config.yaml
num_key_value_heads: 2
intermediate_size: 1280
norm_eps: 1e-05
rope_fraction: 1.0
init: "uniform"
init_std_qkv: 0.0247
init_std_up: 0.0247
beta1: 0.95
schedule: "cos"
final_lr_fraction: 0.0
batch_tokens: 262144
doc_mask: true
Each number is 500 + 40 x the weight over its row's rms, rounded and kept within 0 to 999. Layers, rows and columns count from 0. Numbers have three digits each. The size before them is the row's rms in percent of the matrix's.

# layer 10 MLP up, 1280x320, rms 0.181, rows 1034-1206, columns 240-319
102:441490454446484503503499489480482534452495515496458441447493460576556526536527490436535506452524457467544611513463540549464438445516475522506486488440478558501463536474496481457485553497424536537523493524512570509504546499524460494513511520
096:451522527534504525448564514533488510436548530524499493576451529516524490488462471602420484591563537533500469503521484523517499443582476489526565426435495539557535487469466505458546566444536564444569491581474556522543486490549489479515427541
106:528514514510493420463568466511483508511533508464566485527495460537513507470539436524568520484476475546511513492554463540548501497518521555484507560489520547467462544438541485519465534492510515446529598508516482476462459589495496416487467517
098:488514478506436556491605527423489516436530477542493499517462478447471522520569457483467505453436516438493473602469555527505533517537563548510542432546491444536475411468477553536556520488503492517488436506536472490495479450554487445483483472
102:481499520546539495472507497459522521549520567495507486540464520524515536524486515474529571458518513562559441567430438536490516426444494478555488492538522500438540517400481546479450563526504467536402543505506494465566524470552500429527424510
102:504429511481465495505478553498565463555466463528498502454488564528486519498500541456488449489552524513445472450552496514437578478485528519526483465558515541523498533510521418533507593491506492503554476484584589504429501517590549494458450497
097:507533483452535592485476468440426497446467515490505491463506522550518524478561495510539433532574486489530459513511542517485485432454446461470435502480511454497412504547516477621485529511503480517465589456493491544489529435564503483529481410
097:561518483550482569549450610505529479527462476542459585478451499466502505540485448471545500501484520505440634588515512488505495485542498546484410475491531600536518525509542552514488540494545505497479499498461524558534534461501487575572448527
103:488518487479506439563483463512499452486470465513575616506550497497473538456533518540462383521549544475520444466585460468548499576547488515488506489411540515515532448428530528575511519504493526479556468475486508511538508519550477494508546576
102:519515478492529501519466532430480505469477513478501560517450488501493480571525597455477557444512478558568487542484494449546512530527622520442519438556495482544471455506436461487474547490510529591406513511437512559429517512530440544548442477
103:558547476487536511489430517515507523482578473504410529510476468414508480549478473501608498509555520562454552544520453474551489539442540505545564525481528538422459447559512577499480523457493531508604513473432458507510510471545512572493499465
098:461494513505553456525446569485562495502571520471498531613464515470470487523455426556451488521510484568540439478455470462446433531483523562511497516498526501431501484425473455522439549497564580438515519472526424475484544500543516545464542580
096:386554463501507563533414548514535497486510505478509487479502551517446561496497494425498525494521469477518497469519504503383504504421476498531437495488487494431535444462494470535425453494481492493455455510532455516572529454458482486545454579
097:489509561476545453489537451454495511556580431473600482536437504479479540459533447420461523489524509476555500501479575467429558459507556418510454568513475460493549485534544475520466540465480488578499502546494564500513438462499465499574490546
101:533521475487455495456478488513461485452401438487484496512528485546529539434563489486513468505528506575515513464482567490464461532562540565575485489507506498461505472478476534481484520512531471443422443472537498459403502618547457525448449495
105:502456568454484525509517496509503541483490508440529574593560548480552523462492441523510480510525503503449548504486458476496524508532472486498460506547480508472473479505528535489448480497481501537490482515509508528477559534563576460544433519
118:493482488476473484493478503543491492441471535445476479433530529535516492488460505532450453547502538536470458510544485459467509458528415519524463492468531534504465462472461493518485535448561491547492574500518504501529532421531503530490501521
098:483504475487527480458450438508489478549500464524461573577493456476519523471527503519513418442500539546536466490515537572456467520501425536534499447476479461528430494505520484498572499571497477500488524440557477502518537503545476605530503581
104:474572456535479536483459490470492503587402483531451551537460512383501489526523448540517495540448513506483535534441461475500441501534463532496480469498463501482555514471474518521469531481524436416477448494510448535522486534495510463537496397
100:465512479427540492517458588418485454560603514487509492487478510471488517578508508467495499445562499461467514499559492496476487540509547527539489534482475500571494482523418524530376464508502499556492479464517425462448503527472517475527500544
092:473440443484447520612439475516528471462480494483481514464548496586508500540503508518470487503503420459498443454465474472521524476555590505427486485501493508435523462443535502508473506523536459488510552556459504483489520482564481515489468561
102:518520550576534626489529533474498470457588507525455502527536464509504515498462445460516488405540506516478505533491515445529584422519488410519445526545468494511485500461541538529603512432453536563504606482479492486433492547511468543449514378
098:534534479521469467578460463458514533530457473542475460494521466487578451521495502540504511523545544537478525454541500505481506456460470556587448470446557469509524472487521491518529525442530417497473585499533498523555488544521583538502493535
105:451481554490473497456470565473543480473459456506554444458549449573439506556570513476516474484516535539476501507491443544489500543508545524528460440462559462525497459497493409508530514518516577491472511463474498561514451461471530510543355549
107:463479476527559454569509509548522447407474447566560462520583495486483485536464500511571556499494489506561474443478482480492532449488520564406465503457563471469503545505529484579481432486541453448464491517495511556582531528414575537488492482
105:528518530511566581471452487515560514506559492473548477451514448463526476525546529463551490425562538550504487492495559541467523452488489529511448548515420527517526470487506471495555549407497536466509460577487530511478494462514452548530448557
095:489571521403532514493538528448531473499567556527456506458451540459482533527555479459476465440460518565541494496468543537577473485534485521506494523442457456491531462463514448549436511487511494463511494542529456550513497514493471466422428474
096:572516532526487560444457515522543541516538461501437510525540490476480423478512532538428463520473514547609510452492497468477502557560542467460498453510507522542440485474541525503441492496442497475495512491544524450513519533469475470487510462
092:490502514452497466553584477544508549454484546512477464537566470502533490416462523533466497519529488496573478465542521545435489483501522510504520505488560420438496500449528479450505492494511455499417474566471544511497514497483504517536503522
101:477470482524515524456443520563511468464507565504522453477509539525488515558501512486450489531512467500487411515549519560464489546514527463446435523422435433511487452467486524561449538509424570494572518546483514504533492493441532538492466500
101:523559547504475536474523549500518442515503498526479475477527448490527403407422443536475420495434473524481512500516559448450475488425438513558488546498477524473532450486509497444496504471497460436425467499574448485457507490476455504566527485
103:435519533452510475439502420557500518488526569552522479528469561435472532514521434402496498522478452509476502523431497531554430517549516502496446503459461502520399486562494457469398464533520541528541520520493503434488501524468447518519541546
094:495481518518484452463563414529523489462472598537497462465500544504522470528520418560476446469560540479550580514455450519514511468499434474522467516406481448498527565491472508471458549469528511536495517440476508465566504444546456484459509541
098:495471415517543493482454473495527515519521468500510502432523495470518505533538519539516563520454471467467463457549533513434489534529505473550582504568449480516520469548493490411540538556543454465556496531461499515572424466480575516527482493
083:555488455480520552556538585543464412473491539558489525488524504466479516514431584521492515489545582542485478479472420504567477528476554435556497487516508476446487475439530535494495494483490523393552596526490512525569459550432558443550530509
102:477547480534503520462422497516546438570487491453450560454547530546505554497549500511516479514543601456447543524530496419507466499556609542558482498550539493540457514536472511548434518548532476414525538486390475531497551531545572495476490475
090:494516542525557563476510584434464500508488489559494460490535567552558496442475480455504471504544474482418533479469488533476495477492488541501542554440545508478429402471517552504506523491569429472543600531520505590499526503512553492537448490
097:476499474476433489447507463479528482516525482509471522515449502487476517497551489568471483495513519554471471494471564494552500491445485506456495479566542515505498511377476504461449492518535465517536542452542609474566518552531483504489518450
096:545491515492465538514512521505492497497454501482533500506429394543501459488519485457510482545527550525500469546474457500466454491527470521542445491438463458514617566478487516484459484518479470513498498512513441575455480445488507422408425453
107:439457517495584507443510505521526515467441467502514535431535500513480486470433488526502460504582475487453479561563461563543470542515518546562425523532525565533510547474534481507486503533520451585522565499440431571504510483458475516478511454
107:466585555428502509518504487543431532481533486557521487443471528548514469579477488485416504440464512549515475527533537445481493408594502490529511501522579486464481445481545507507501485487477429507450510438530570530439538511537471499496562466
103:496514506551550542497439413523490480505473504579513541519439502576504522470476481435540451524482433546447495490483463472521517508515449438543495564534484585501443527488485421516439488600474481579521568534483468503500524489458525491491441452
102:465523547479517533502521503550503515505560577485399528564489545575515452437480496528414571471451488477534503522583508477500565545496503486506497473534520483563525540468440492494496501447530477451477490525476464464497496538535456548551487500
099:509568502532489469509530431545584522501468493565494542472535499539538533505510525549465461565451532503466514556545477507535503481537509514495500561572529487450496464476521475574522456434541538504550488511503502567564490461438532577532442557
101:499553548506506411531432569531542486520560495460516469499548464573526504504527496446503538436506440507446499487444437503508566618534484448476498461507574521469534454491488551527514581486560560528489493555456529475526532485586544510511491600
099:496472484490562462585547534444522533479434535565486612494527533486475517533519445576477423541477427532467455507520504417434512497521469520547492496457454548510512510529478558541528548512475485506537443465489468505471516458424513542589519456
101:433508538438499619496563513583476458448512483504490569554531490503484501489522483477508418436469500498428429608529386511521515511478507490463518532542479496475544441507587502495516510564562475547491510588517530534487563498474533491463433537
102:536469474480423490472563431568582491500489528499604534391530449515520512447512524483423542523540472465520451512508436514438531517492614486479443541421615569525406467513543540542509504505439476554536489543502512489479485492527405511483521509
097:427563467559509497555500574462573477513580525529533456402477473510543467510460519446520509446404498524543455536518524535444503429445512495517485545475518492435439551456510594476467536513475530512519515579538472576486537525514514531573473542
102:479544528516486492458473494505472559569438494574534535463409526515471525526431537478445488534507464515466591492516501546446472517453449486496481502460505483513477481481511470554472522447534453489522482554512487520534535520510513526521501483
093:508552508475499583509537459510503516500547482512494553511494502501526436556452506518522508462545517458477543506470486469512436495446455459527528517568522491522511483492584460555519518480534494529552389440539473459497491495439591552446546519
093:435516444497469527560488542461590556489509555504509480434479465478456567532502446506507431521478489521462510547466549509445475479531474478529382510445469479489523480497490562440538480437488585534536494509501534536536557487480444549510443478
103:499476566453520569442493513491557461582426519509514472459522473468510474506487459519512521506525478571474482514494449516534451548506473523519472519404539436509520485490446540486456474506529483515552441507528532511489442515493480427483534533
111:509524524537460503501502484499479531513534462595495508537512509470484565492482518428476527502537490441485582501506486451521530469441500450552509491461548551571466503456502488494475469471518487451480576505526450511476467496504516530494530451
099:503492496497367535467515504476554422519485490472520516550519517528543515517510419497501522496485484416464559482482488455523501413489444498483509542543544512447463452478500496501467545523520534530480503494543452540430556472432434508520510483
099:540504510491510504426526441460522584449526491481439492449489564518483472526526482509484487471548495459566499488538474528481561479507476495523465458535527493444532443483512537546547533482548557498548508547533556496541529496447465524502531499
107:511472484436504514532448480492434494471531522509510481546557546478582471482535474447464532490498503432529536549463526496518454513508480444504587475470477472464419507423526478448465491459557512481467482501473468465589445435443466440506442466
095:436552505474477573490482448456470470482497475516480476444533495548547578508532559449474572505520515467473534517566529481469436478553528498501499524528586489461462476442428576461472557557490546382479444519498522443442478486509540506461486462
104:517474455462532536442504490442573506449519559497484483477389512445544523561476444490433490533431483520492483509492425454520458449487504563486527443564568486525482482483487508529436502494446493503593526571474453496513541576425518487609510594
102:488501453423487509508423468494477570455526538418551458408519469501457475543495496522494515535529520559482542494494495471497565544570498458468479592438470480453460451506525579458459519479475507484565520566510459499514489502514532460541486480
103:470507500489466501486443534554507458495585475515510504468504506494439556463488484538528461495474521475510458536476493498471525563542526528544508585537474471484526543479467467470456473480514461532484457476543445527453439428566452413530599489
107:473529508516422502461448466509587481477497506448556527530498563566496493460493477502504676470548483537504495475543487513522481559485488585509506496564498456434489511540475507498500398481510494395456510478510501556533505513544572525499513510
112:547456461499548470578492486479516532439518487481444519515473543493524478502561498439456474501438508450516558527506465431575498466526581439574526481587498470556452468534475493557508475520475534496497445538469433531444511512551559505502538483
096:443437464524479556415544528555478533512527534509547504508463454481468562539473571477541515519409486495395512525443488464451553474512479551500495444513464469491435476488513508553487468472476448475435573519474519499542535432473399533540517421
103:527458541470464560481550508518542494532517467500563528496436526502449442468436479472519454458466503549465501500525478482518497521466562479565409478536517490558499429504509548519490495466523526450466536512433488496547502471511482423492517455
093:532563463501533504492512462494504543495492501532454486540618504522494492528517517511536494484562528558485578535492516506539445507503546502453521460492423483524444502515496458551417456571582421541514554473509524463511475529562462445492562431
106:577553593483554483431454514519545497458500549532483508492581439448507474455442471486572551504488537494567530548523481473452506518590550488480569472534444473463517513501562442438529519462548535533504570500456464466508545501549459511485488514
110:468462555526497425479489527468504468463475567540520526562526497482419462472545432499551481488533480463474527519493534523557486547544519439428469477532459477494488467500525550489485505465483518476400559517457467490531484611509484547526481489
093:508523511583561523469485462362549526505536477548539457469458483494507507442465507448496546524430484509570493562568536425484492477471512542550471440515507501557523520456447463496495502475525507487524465459543523503525529441481466576386549493
103:476464477477446529400518395480458407486478552562460578567517448505520538415524553546516451490477531474453503520490474506483494519475540522494525492507539502496511506525451517515572519574507474439481585543460514507560510520455425486436452580
096:504535498494478594536505462502486479477487566548428518453539415532548469527512522516493493509483567497457529576529466515497564500494541546509455503533441534506517479474472508599479512573465501488478411473518429474403596436498530464491530515
104:428448499486543553471492465525570513481501452553492527504442522511452528487568477477560481492509452431529457504488497517417477532497474523474468515503567560477490542511483531559523408510459479544503524455579526526461481481426539529473485502
098:566449531453502508421502456506473558506545530511558561544485524525454463547513503452493471489473487440521553433525475499508455484514498470536435466479522526473463545460531522503454551512535517493535444433590489502510475479433553453513465484
093:506545519454624514466468440504529521472471526491448516543536472494501427484517531513520477471481548550584481490522533485561505498537490523469439510460458523520495527470541482399426508496519502454441528554540491462452544517497568504464475441
096:530496531539435470449492498498494517465542538545492498441472503503474410469468464504562508585480502503483480494482470524518549498492461540593490458567536561529502498474479545574508527449511499494583493569488519432551478497482498471523539478
100:432494464512466410560511513517493491454520522524486437483507483469446458514462514500497492576490455518484561505518470506520565513541617494501501531490518576479494543482450405559476446500477420476589490603497495564559465468519531460397521473
101:508590553482509503500527532483506551520575458502522464473438536524419516547471429512512494505455545570470481477486433425494540527487503448503507474503494501475527469513531443446479515506493522488496498498525405457501528536443472454478482438
096:505467491453485480508541476445456511547441481528526461556502515469546479504500533535472486492509516545527533513566487555493441396468484504456458464498511564463505459486512522494542431434436565431494485535496418483541454517538521488431487470
098:499576523439535437452495533470457511593525443458532497424553525549484418526469483491476537529456520458498408470543526485478518475462510494508441573572483501491534460482482494470509535479496476513491493415465498503514559514474581552514489510
107:530517460435546496541516431485522472501445554518523578496494492464461524539516460505504452475513535501482523528522557462546527466504484458506527521537570449469503445560500504521493524548485537524518499457496532565518468507447480505576452567
105:497518566441472496532453463526500535474404539497524498470468478557491393507485513478465474495561498563489555530490390540421472502534539480579500466488546460448481499497450501505477539474504462592543523483530504522466448491455565481504519498
092:418473445551473441510529496430494544538508497503550513564437449499499473556488543533568512501466522487469396463511444435496443462506517523466482564439579529518504439583469467420529500478514532468493496454485496489492483574458515498496511559
091:449492549637531468516449532525526576469431473506571495562513571488517472540437536411533485560534502508494528507505513433455570544505449424533501530513534463569491551570560588474545549495517490542527546458495475439482520493527498479561587522
101:563447451564522542497469479469466514474474489534569516495539572546496529513425517495498524434559518544498550542507416467488555458421508431531458448465470493467474493534504490458427479448421440475529486532450474412467475430500447550539529491
105:479420479526519587435501445484499449476427519563456482503552505531461454543547440535556475503504484576505547484461510481473483509504548544452421509532496428531502512464527521511490500507505531521475474526393478524548465485443540501478513488
089:460461467578522469592436529423488531528459481485474463521476433537444432475558414344490480507516431582494472575546509487542545524593485527532533546431510528522506494508549549554508493556526494507457564498531517483452563559502473429499507456
110:538499410520445492446437516463475471477485562469589443512488457550442457442503546574511526584535556508458466551494535437517535492449509540517447470501535490452503472496521441489527477561470488506529550526511470440551528515510448489567552480
100:490579590430485551539409497467421465516513555541583508588471445509553445539510454534499544501436526509469486466542515514490477508522537549491478519538540461563492505551504536454459517487551504543513605521516475494521470466491529459482531463
083:450531446533522467520553490447505442535475514514476499456477497430535515475466459460551530439459502500529404545559524497513523504502504481430474516580560502477444544541504453537454454509541508504499489411445477507516508509578544502490514576
097:581526547441495547545533526535490521503496514498545533528562467513530472448495525471556501468520527455510556529466584515535492448492467511552510403547457459517505515561540546524442545496613448517517466492499552546430460523582483476446483493
104:532469436516460478464477457531491504458470473435480481486493424568552526522514570511431504505509478494479572514488454466508555470552474469566516475486491499416506507442502494512502473455563525480525460519474415536484506480516516534512501555
092:603485522515460535503516512534499587576471471465606431468517499497528528481519496510481475399439494566550601489507534454457480420456504514449476453516476535535532441488475521463519520470531505527548449510505508495494448514455488435449491522
087:482544546447535555529488569557441432567518375514597533538581510548518457535474575539496508499473583488494466510525467467450518506433572543543471480546568480503449488478459494496493497502541457437468502466555511535463535507538427481574517468
096:535500503445565526498515437536439512475594488474625572500495524491509471502447531535521551528463497570438470515508474465485517469445541511577507525507517499463553461517494429485522442470555536493503471543461507535490499492510526517466461504
107:533476527508507492583488549519475456501479453552494498488476487499502535464552492475564554500490573521489561453467490480407498481544504406542533574551579528460478504492501567439449528458534386495447500478538536492472473490475523514473505499
095:550530582424454501519477422547409449539551582481506562461487548418459467532496497515486499534496496572518569457590492523494452479539476451526527539494495532539535520471507479509483539471509449552540447488509515549489468540493510582567459559
105:508473509543530478533539499548493517459472421480571483508529481467497464453469521555535497495476552428423579468539542499500469432476487508467510525510521454495456438522521437511506456483441492452438415518550578517489507501483471494450596463
089:576524451536489546461502418505545465458555470473523507498517470486443547446476512570476475426459459493516557488574502492510448511536537445521466525516516537536520510499476403532566473499534386503479543442462478490537446503500564455435436563
102:493392482495459546419488529528472479518516504574488506515468497481520513511499493458464472519542468465525530567484463477444610575514480478501488521471591469537481508510497475531504541564479495437472528533526525541532447558506470508489506492
096:515533506527558460526504455517504423529527533469466562481469538433522529408509556527528531543600551506493470479480410449492531438487497513528510518489466431543505465457449497506513529508580505524498489552458518500545591491508445493519548565
109:512497546525468518548504508544539502545503524499465494405536544502563509503455526529508501494530480494482538521521430545593563497523540583471488454550549523502513480528385466462459496568481439504427513524506505489556464504531523544472544539
090:532540450517487480590514517549484547456497427455574523486495487501538480482492478442541533531513538405499484540514455492485565552497503511518482531468567536408576437476456465503460458496481511475556521487478513496423556581528509505449533495
105:501470460492475449500472515479470478494485478513438536462509571478488526553460524504522500396454498494471539418501503507484511499481503470507489506576502484466497470402501536521423481488522567524510496590513441488527541473505497448528499484
099:525476483510543503442445482449515478497533460522510523457518524491453515482487482445456583446539484527458496472521504515489483507488483491458492540511523541517550552495550467472450459560451470465478440439536497446529466535527466534453485486
099:397469437535532530521498449487499434448492550511463498475543512497538558472555511513470445481538542474471520483526523497469511526508522489435464542391462513470474443458503452497533487521451490464490571558426545558529418461505463399519463497
102:577499514488456534523507459450444526504541562468515537446478463496529498450522552442505499517531538494520573556513413518489485527412578539484433545558550575479454570547531538517486506462474483456527478467502476496417474534446524438505560497
100:467484534495541503529512483474511502474565499581483476471533496442554522506488504430501385526507522530505505460556564528514508547587542485497428467528454495507486507530472515589479528428560518505557510428561538509456439591501508466593526452
091:454454455459384477495506474585464471461507506493452503522415514549487480524549476536529455486531561541497524552508537431509505503520574501473566514513495523561539491408557508506411476560472519543500467518559517497479545499469478539546536484
102:433479448466411520527481498502522505462505457423521479542430463548492525493530434458400460478524405492469520480547560457455500475543503510534476460507498523444478443505514544467473510485500475533470518522538587478499526529453435482536438507
109:567481482472565495506519485523467474440508475512483555539441492432428479511510564494496524545482560505496411515493504492582563458487548518521483571527540499470541406474514502470471523478525503488523545468478480424472464485523450467575535475
096:481513502558431525461570508526513552511441504499480501595434450439430441485477446521498499542523549473461523533471554513513471427512443522460510559522488544479546551446536542464456510487437569488507471492460486483506483513487479486521508504
092:436458467543454573520507457504449452520628483466483516486502597501507563507564553450438536465498473395511447553561468541556485419459512498475524474438457519508488482467471472529483482495499559450509512482486484542543483452435511462519460513
105:525482530499488464537499538535496541572534560504481420475503487473521472532444499496567498457424519464528521582525509516514505455465547553505532575408464537420509599478511464542485533458485511468474482483533425528496544431515417489461390479
093:466430505538510444480546477488480451466494442551584517660526521525533478567534541452460538472441536498495457472520557493514515448403522470480489529459461512514458492559488484535543514523476510555571513547470415513479512502449502474508566498
101:456473446500421533488469510420440463426529469555511505503424523552491535473427461461511510572496535486511513536514540510517528449491563553511510529535442416482528507405542467509528547573429582503437496486520479477546535474437555458523453529
097:483493457409499539505457575417521484498550478574486456514449497528461464473546495464537479470544510486511434487420511547423451480558465516535521435465486500469496464467543489522438518480527442589434532445510447512528524506448510496535472554
104:543510517566463446530516481511514501475463460486457513456543457481519577429524546512499507473496559481494538548422496513497556486562515510462530537430513428500519543527424502426550588456531400548448483497528538486419508493539482575472528529
102:455429530455481456558469553480469539464449448530523527452632432488481483424479573477460474462490526473472445483509569439477482542452531512528509521519553503544456512493430554563577500480459484546475529498467566526543526454484420525554566524
105:587477568492466551485540503513536579450484564508470519527434451504483567498491508434524481517475522547482475481510493479497495470549501579581432583518445462509507453511474483474472467548557501471505510439538487531575490566529509452477546549
104:515510480515495503449468459472486551518550520506486521495409597501518542554533457466525498503439543479560511475501518501416494548524487510502511562457469535488512449438486527555470484509524512550499454532523454505537523408535469462453514545
098:461455520446508531501569473494487529463470458510404604577443487496444528465561513476497494500521466546440477502429535500448562527533508463550522509523516545500467458543545514478537514449549509538529471517503486553451462497526516473518482470
102:468512473527514508528532479468476495598514502487495485472526412538490458508506403553591447530514531426505487477515496544517463526523518519538475509487506496539558512472476499481475496545470463449371475486487509468581495560501499508444497547
103:459557464537511502501554494446559537537496466511448547489547502469492460463507404529483461463570497563473461505511562573458536532539452461542457520529415495565519470539496464524545537522512509562463444502550484451552441518573555522494531490
102:565585484503527497495508516523473526439551500519465464460483499473443556557500477553525505544503523498531492470548540540453469532474487500481515509583504442559451485512552487487588534523475438490480434605493574530528531514532547550495521503
107:512524544493535536478483490429531502485514543513525504469487513470420484542500483517556493546596539500501526509524523509444473471487463440543500526504527471507437517506448532527479544525510501570477497526469444474518491515478448499479476469
113:541491539564501512426551552444504496552518639449554498457498435541523525507543519505523496515476454532523495494431492485526529514565458471505461506490449592484455537431476472504539467560446508463438505522404491470462483462485521539507554519
091:515513462534536538423593408466537499523563485498470506516591491514518502484451523496523556411539508478471565502516522486479456525476499453510444575539490560440428526489538526532466486467501523513469530496474479531539515493546518528429425494
102:548491504511446455537479514553552572523420528519530524566473486557487490544447471429434524503537429477507435504538471535471579477521433504441529463568550562516452502449467537469463512495536527525560461466469538515540514459476526568506543519
099:520503514513523527432500443442466496510501443599500506459543475497524547500420485550553533452473563546463505453442441493479494467459500514499441448505462581533545516450510525465535508545504507524503517514538506547506487485548490486464516508
102:534569509514472593478539424435456511527443561543558476475498451477568499464476522550478545478486509536515525515509491520513544549501530524571506519503479465511568567482526537496507572440525469522515523500523517471557432587502591627422456568
104:496502474550495515532554515471544499448474487475511625530460446479485410533497494475546503391500534534522490455541468480450494508495488520464497452567529482534577453501553507461583494482484552528561414468487504512527480474529484563552462453
099:493475499497565443453522565504481506533525487448516570539487562451500583498513475567521492499525528529496502478544458490511558544563498528463509537491445441504497492418506420494522537505498585479516527459472495474430569522447522582525445404
107:468488489493467489476473445541560512451522480500491443540511460496515473517503604512493541418544510578466458487459392488481536575571479490543478456472483523547502504473531514464499479571480596506480500546482534468458496485440502450557552464
091:502466500531435550481471446477532504517473450540526525491507437453509465563499466484569481518431490521553481461486464503505513443547603503456429448408465509445422472475528455486448587461492533445451573400520459568530462483452486526523530489
087:552480542495562488520536488487534512501544488533534452515476472503517504464526478507503497461544490518538462443559484467446494427529590470502455443569508417479474484445479499465517446511559420420497570505497563477485479454508530591536450508
106:480484497502606441488524438503478530466510555536499491386544463460484484477535528529527577517530541416555506472511485452477390495514484568499523545491539484438540502472501465469468507482487486393476500468523505532586465519575541454521548506
102:455460579578509541442449520507503505524565489537491497518551554478458547471490553512491486493499510530493477483470551445536510556501510454509446486526440504525460546505476488563452496488495492550541522484484555531549495433518513464565546561
106:499426492564482469485453469515509512549506551515511505449452471533497534461482466495525527490491413546513492511553499420470501446494491574585493418500475516505478527560563398503441526460438517584528520506539464532506472507408515471547457479
102:517525432510503477461435554532541507487472549509512548459570472513546554490487450526473516462502510492518512506545470420487417546576541451488416499512481529487457493530462479472561473530478483500533504553535544475570546445516460542542511429
106:404505532555546501467484543531489517476504485520492433478416521487498450479513486422536470526535526483469422553500502535454523483478422474462540567478498499508541512498500478546474532519486522580498444497536512504534538499443478508531419492
098:530549459464551516536512557501510464590495485525463462470489482525451427510634509464511474534542502487566490540453500498536454485478492560566456493487470447488557517544476524547480512441467498489537533435531477576447496502472447531533485535
099:480437565523521517537540566538468489498498505484426505483498556438591477473565548468524492472521567499496542499555511500522524554553437545490487522540512502475550512455507428565493550529487486574459515478471506433466468535540476468513440557
090:485469472436509442526584500411389510538412538537473469453487474496480462464464443504482433473523551508493473510526550502498523448481468580522545486507451504457503523506500517526463459484545500544473486483538530500511468497536461497536492501
097:457465510529454518508462497549503530490480467526490469493460430512493476504554488552518566438488509445544524530469603508476465512489564485542538483499461507445437446514496418488432491520570547540528506549513464497454497538473463591485511486
099:497504530511529513539486447459466583487481493542537525447444493503492467469546412531642483478546530571566456523508524483516514452508431533522556486534494482525492519529499549470506573541538465499433490498511523540510435526543465541471526474
099:494536505528385488554520510426507472510553489487572458497460582480567508421492477498530532501425512486511510550439627444536570491515441450533471459516467452504528512454490517531540510473471440534484555452544491455503486457448464496538497518
101:487455497518441570473486511455512532487510550519519514493415412561475505496484476468460443499490497486489545540463452522532511561523568493505446547525482521499551553508439481517489500496472434478529483511503459475592447512540469491556475422
101:443523436500521540535516485540528515541477461457430538482579534471509452552471528408591500469508550506516502531467599503521530450453539490506511541506504499488498570495502579517467508525542470534485537519563504449561528505513543511517462460
101:505517534492534510454413509477517517584480551469520510487549476539512475511507453448473579478465488509470471459487523484570609545533472489548444449454571445544438500576424477547512509556529497497537494483513464481487469500440491503477455452
104:445433515511528498437490499568539521506443491475488513523460542503485485454486487484488515488545518514460553511506493543531521508521471507498462452444439519570499549580558525481513508525529500484501516426461444465596467463511529523550529527
095:454547526447499534466477489552581450506452532508406502445513515575536447500540457474462535447496513563482443460471488523551489414393421445540514453490556574499459490451578494504517506491534533568476506515570511449516500471530541535580487453
093:462547487522530491527497498414491424480489507496460529545435560567459494567585551588430366489450498537485499540495438541411537470491583547484530468509526519559514513501530458446540535433557458491495531469503496475565566551475487461504517461
102:450499472491525474461468486535575518521498451497487503459480459496495537466520550458607506476537506544491463524500527451496474578529516589511571539456494492588504501452527515457457484498473525465494525466546496511577406491480475531487529564
101:550548525519515498485492465437535504536453560453480562474456480449530486509537469464489509476528493460405461507539436428558448538481518512520486455490487451570568423523465486505509515480453492513471557446552475531485528549468550526463510532
100:512513548557474412503477467480507464487501522516502466538530552541588468492538440543441569469493520478476519507486497550454510493511523542541578443567431436503480480441447500454502512569551422492460542427465466554499456409514517612572448537
104:503545487501482534547517447486534497494537477550474478548487431458543529439453487509486507516554490528537585523495543470402442514441445485494431458441539502539548516465543564609487459481495535510575489487526547453424610572554559435444465451
102:473506496499460531486473446571469496453569464515498474519504534604548579515506535439460490434426546532511529544534519469449566433494473511518450451567463440471453506446545510406534494512534490500569496505472483512458519471530535453491519515
104:413552505448478543554516503512495431487546578531446454459501466550498514530476453517535459513503596517555551544478446437458459518496483525518449455503485546477520518543489533488510507442533550506457520513500501495422486499475489511458521631
104:475490547485552469541506557505424558514487524631488466413472439529466586475489509501537464474535586440439498458466463470422480530516500524504502436465423458496500483554484461506460485451516506412463513521455537538489563500540451506487487521
103:536442525493491459470532568538463526534429577539452561456456474538513494495450465492493437490529506461543453524530492520449559539543508497468490529468533477488503507449468495484486484570474455473512504468509490533527469562499435490466514547
102:509554433551491558534466462456516527574506484533470514511488487524541552538511530566537468452460500436591503511454500538490456419520425567506480479491495410438444442428450530488500432498581424595542433564492493459504527491500533571483521446
102:557441474545532554524467540381528521521478433503541518533469489421478453495446456534522466486473544525540429503553544513533495435463459513493500388528570532503477506557473456547464508548547526503504603473508437421537501490505527518492560527
099:505487487525479511442502536522490499445532531541535485516508517527490544500526499530489492465534525509515537547556396528502511514508492468463469432533486580500487565509461487431493420556433505483470419455471489479538564465487523512499571546
096:504516528522519511457514492494561482520474536501449486468554422496489470458439451441458518499429541591503528512457501439578459436477503441519484510455460557448520472512437539552472588538530464468433471354461421496459565532539503452497472506
105:499395490446580492476523567558519523438522542484507439499506455451499469559513537540552438489467492507511441523440510488539550611485449561575523520488481459543518507487486476519484534460468539537472493587508503446555478501485528494489513541
103:528427546459476475475479541550492532453481506481552502499497522533461530550551541476471498474524494405568570515490471473469524463551615461484476545545519499505489510492573509530464490457525429567474419535485488478518513464450482449485519519
095:482520520497504502455485444473480544525460484494556484493572522506592462400538478551501507545453512501511546458541534571440473443539436503537523462452564471515493509479559502521494459481521494467499488397566550492488507463523530454514526564
099:581427505473470540532471583477481529469546506503547463456531487522500534508514456539487428495447535506487524452528474500557545461522505460504534526505447464486498477459510522491474572558526611496474470495504451515409459540472406538504504474
103:496559472490538442495493453443497519514454481461465464494480493553468444548427533519468497553475462552423490516492414422450475479557468462490517470488559498493489569477429505481575507505465558520448475475517487478447485489558466498440446476
090:507530545483469442560515540499470596568522503536525535548484542524456531489518489510491525538497499497414532471448500501544509477541439467542413521485466515540479519515528487544479468386472463537483490505451502491518488499504499518518487506
109:480521462504474471503483471535561455448471437526468427538514444507492485512534530489461481547472499529480420465487478482461528531433562577491407565440546507506463465522566470462506442461436472507502579441504524525473466450433515560532445505
093:536529545508477485494526431497508498600465479570453548479565440531464454487551492470499444556467545414485460459484545494487559441518540496488485481530457456467443500479531536519446427476498518491497515442465473507519475479501478472506549501
104:553502516527512467549589552517498484454449530479470492384517475550512518502512486500427521533525564549532516567577558476453497478498459557594556524494549546463455514511498611488535563433472491455488450462504506522497516477467508542473489446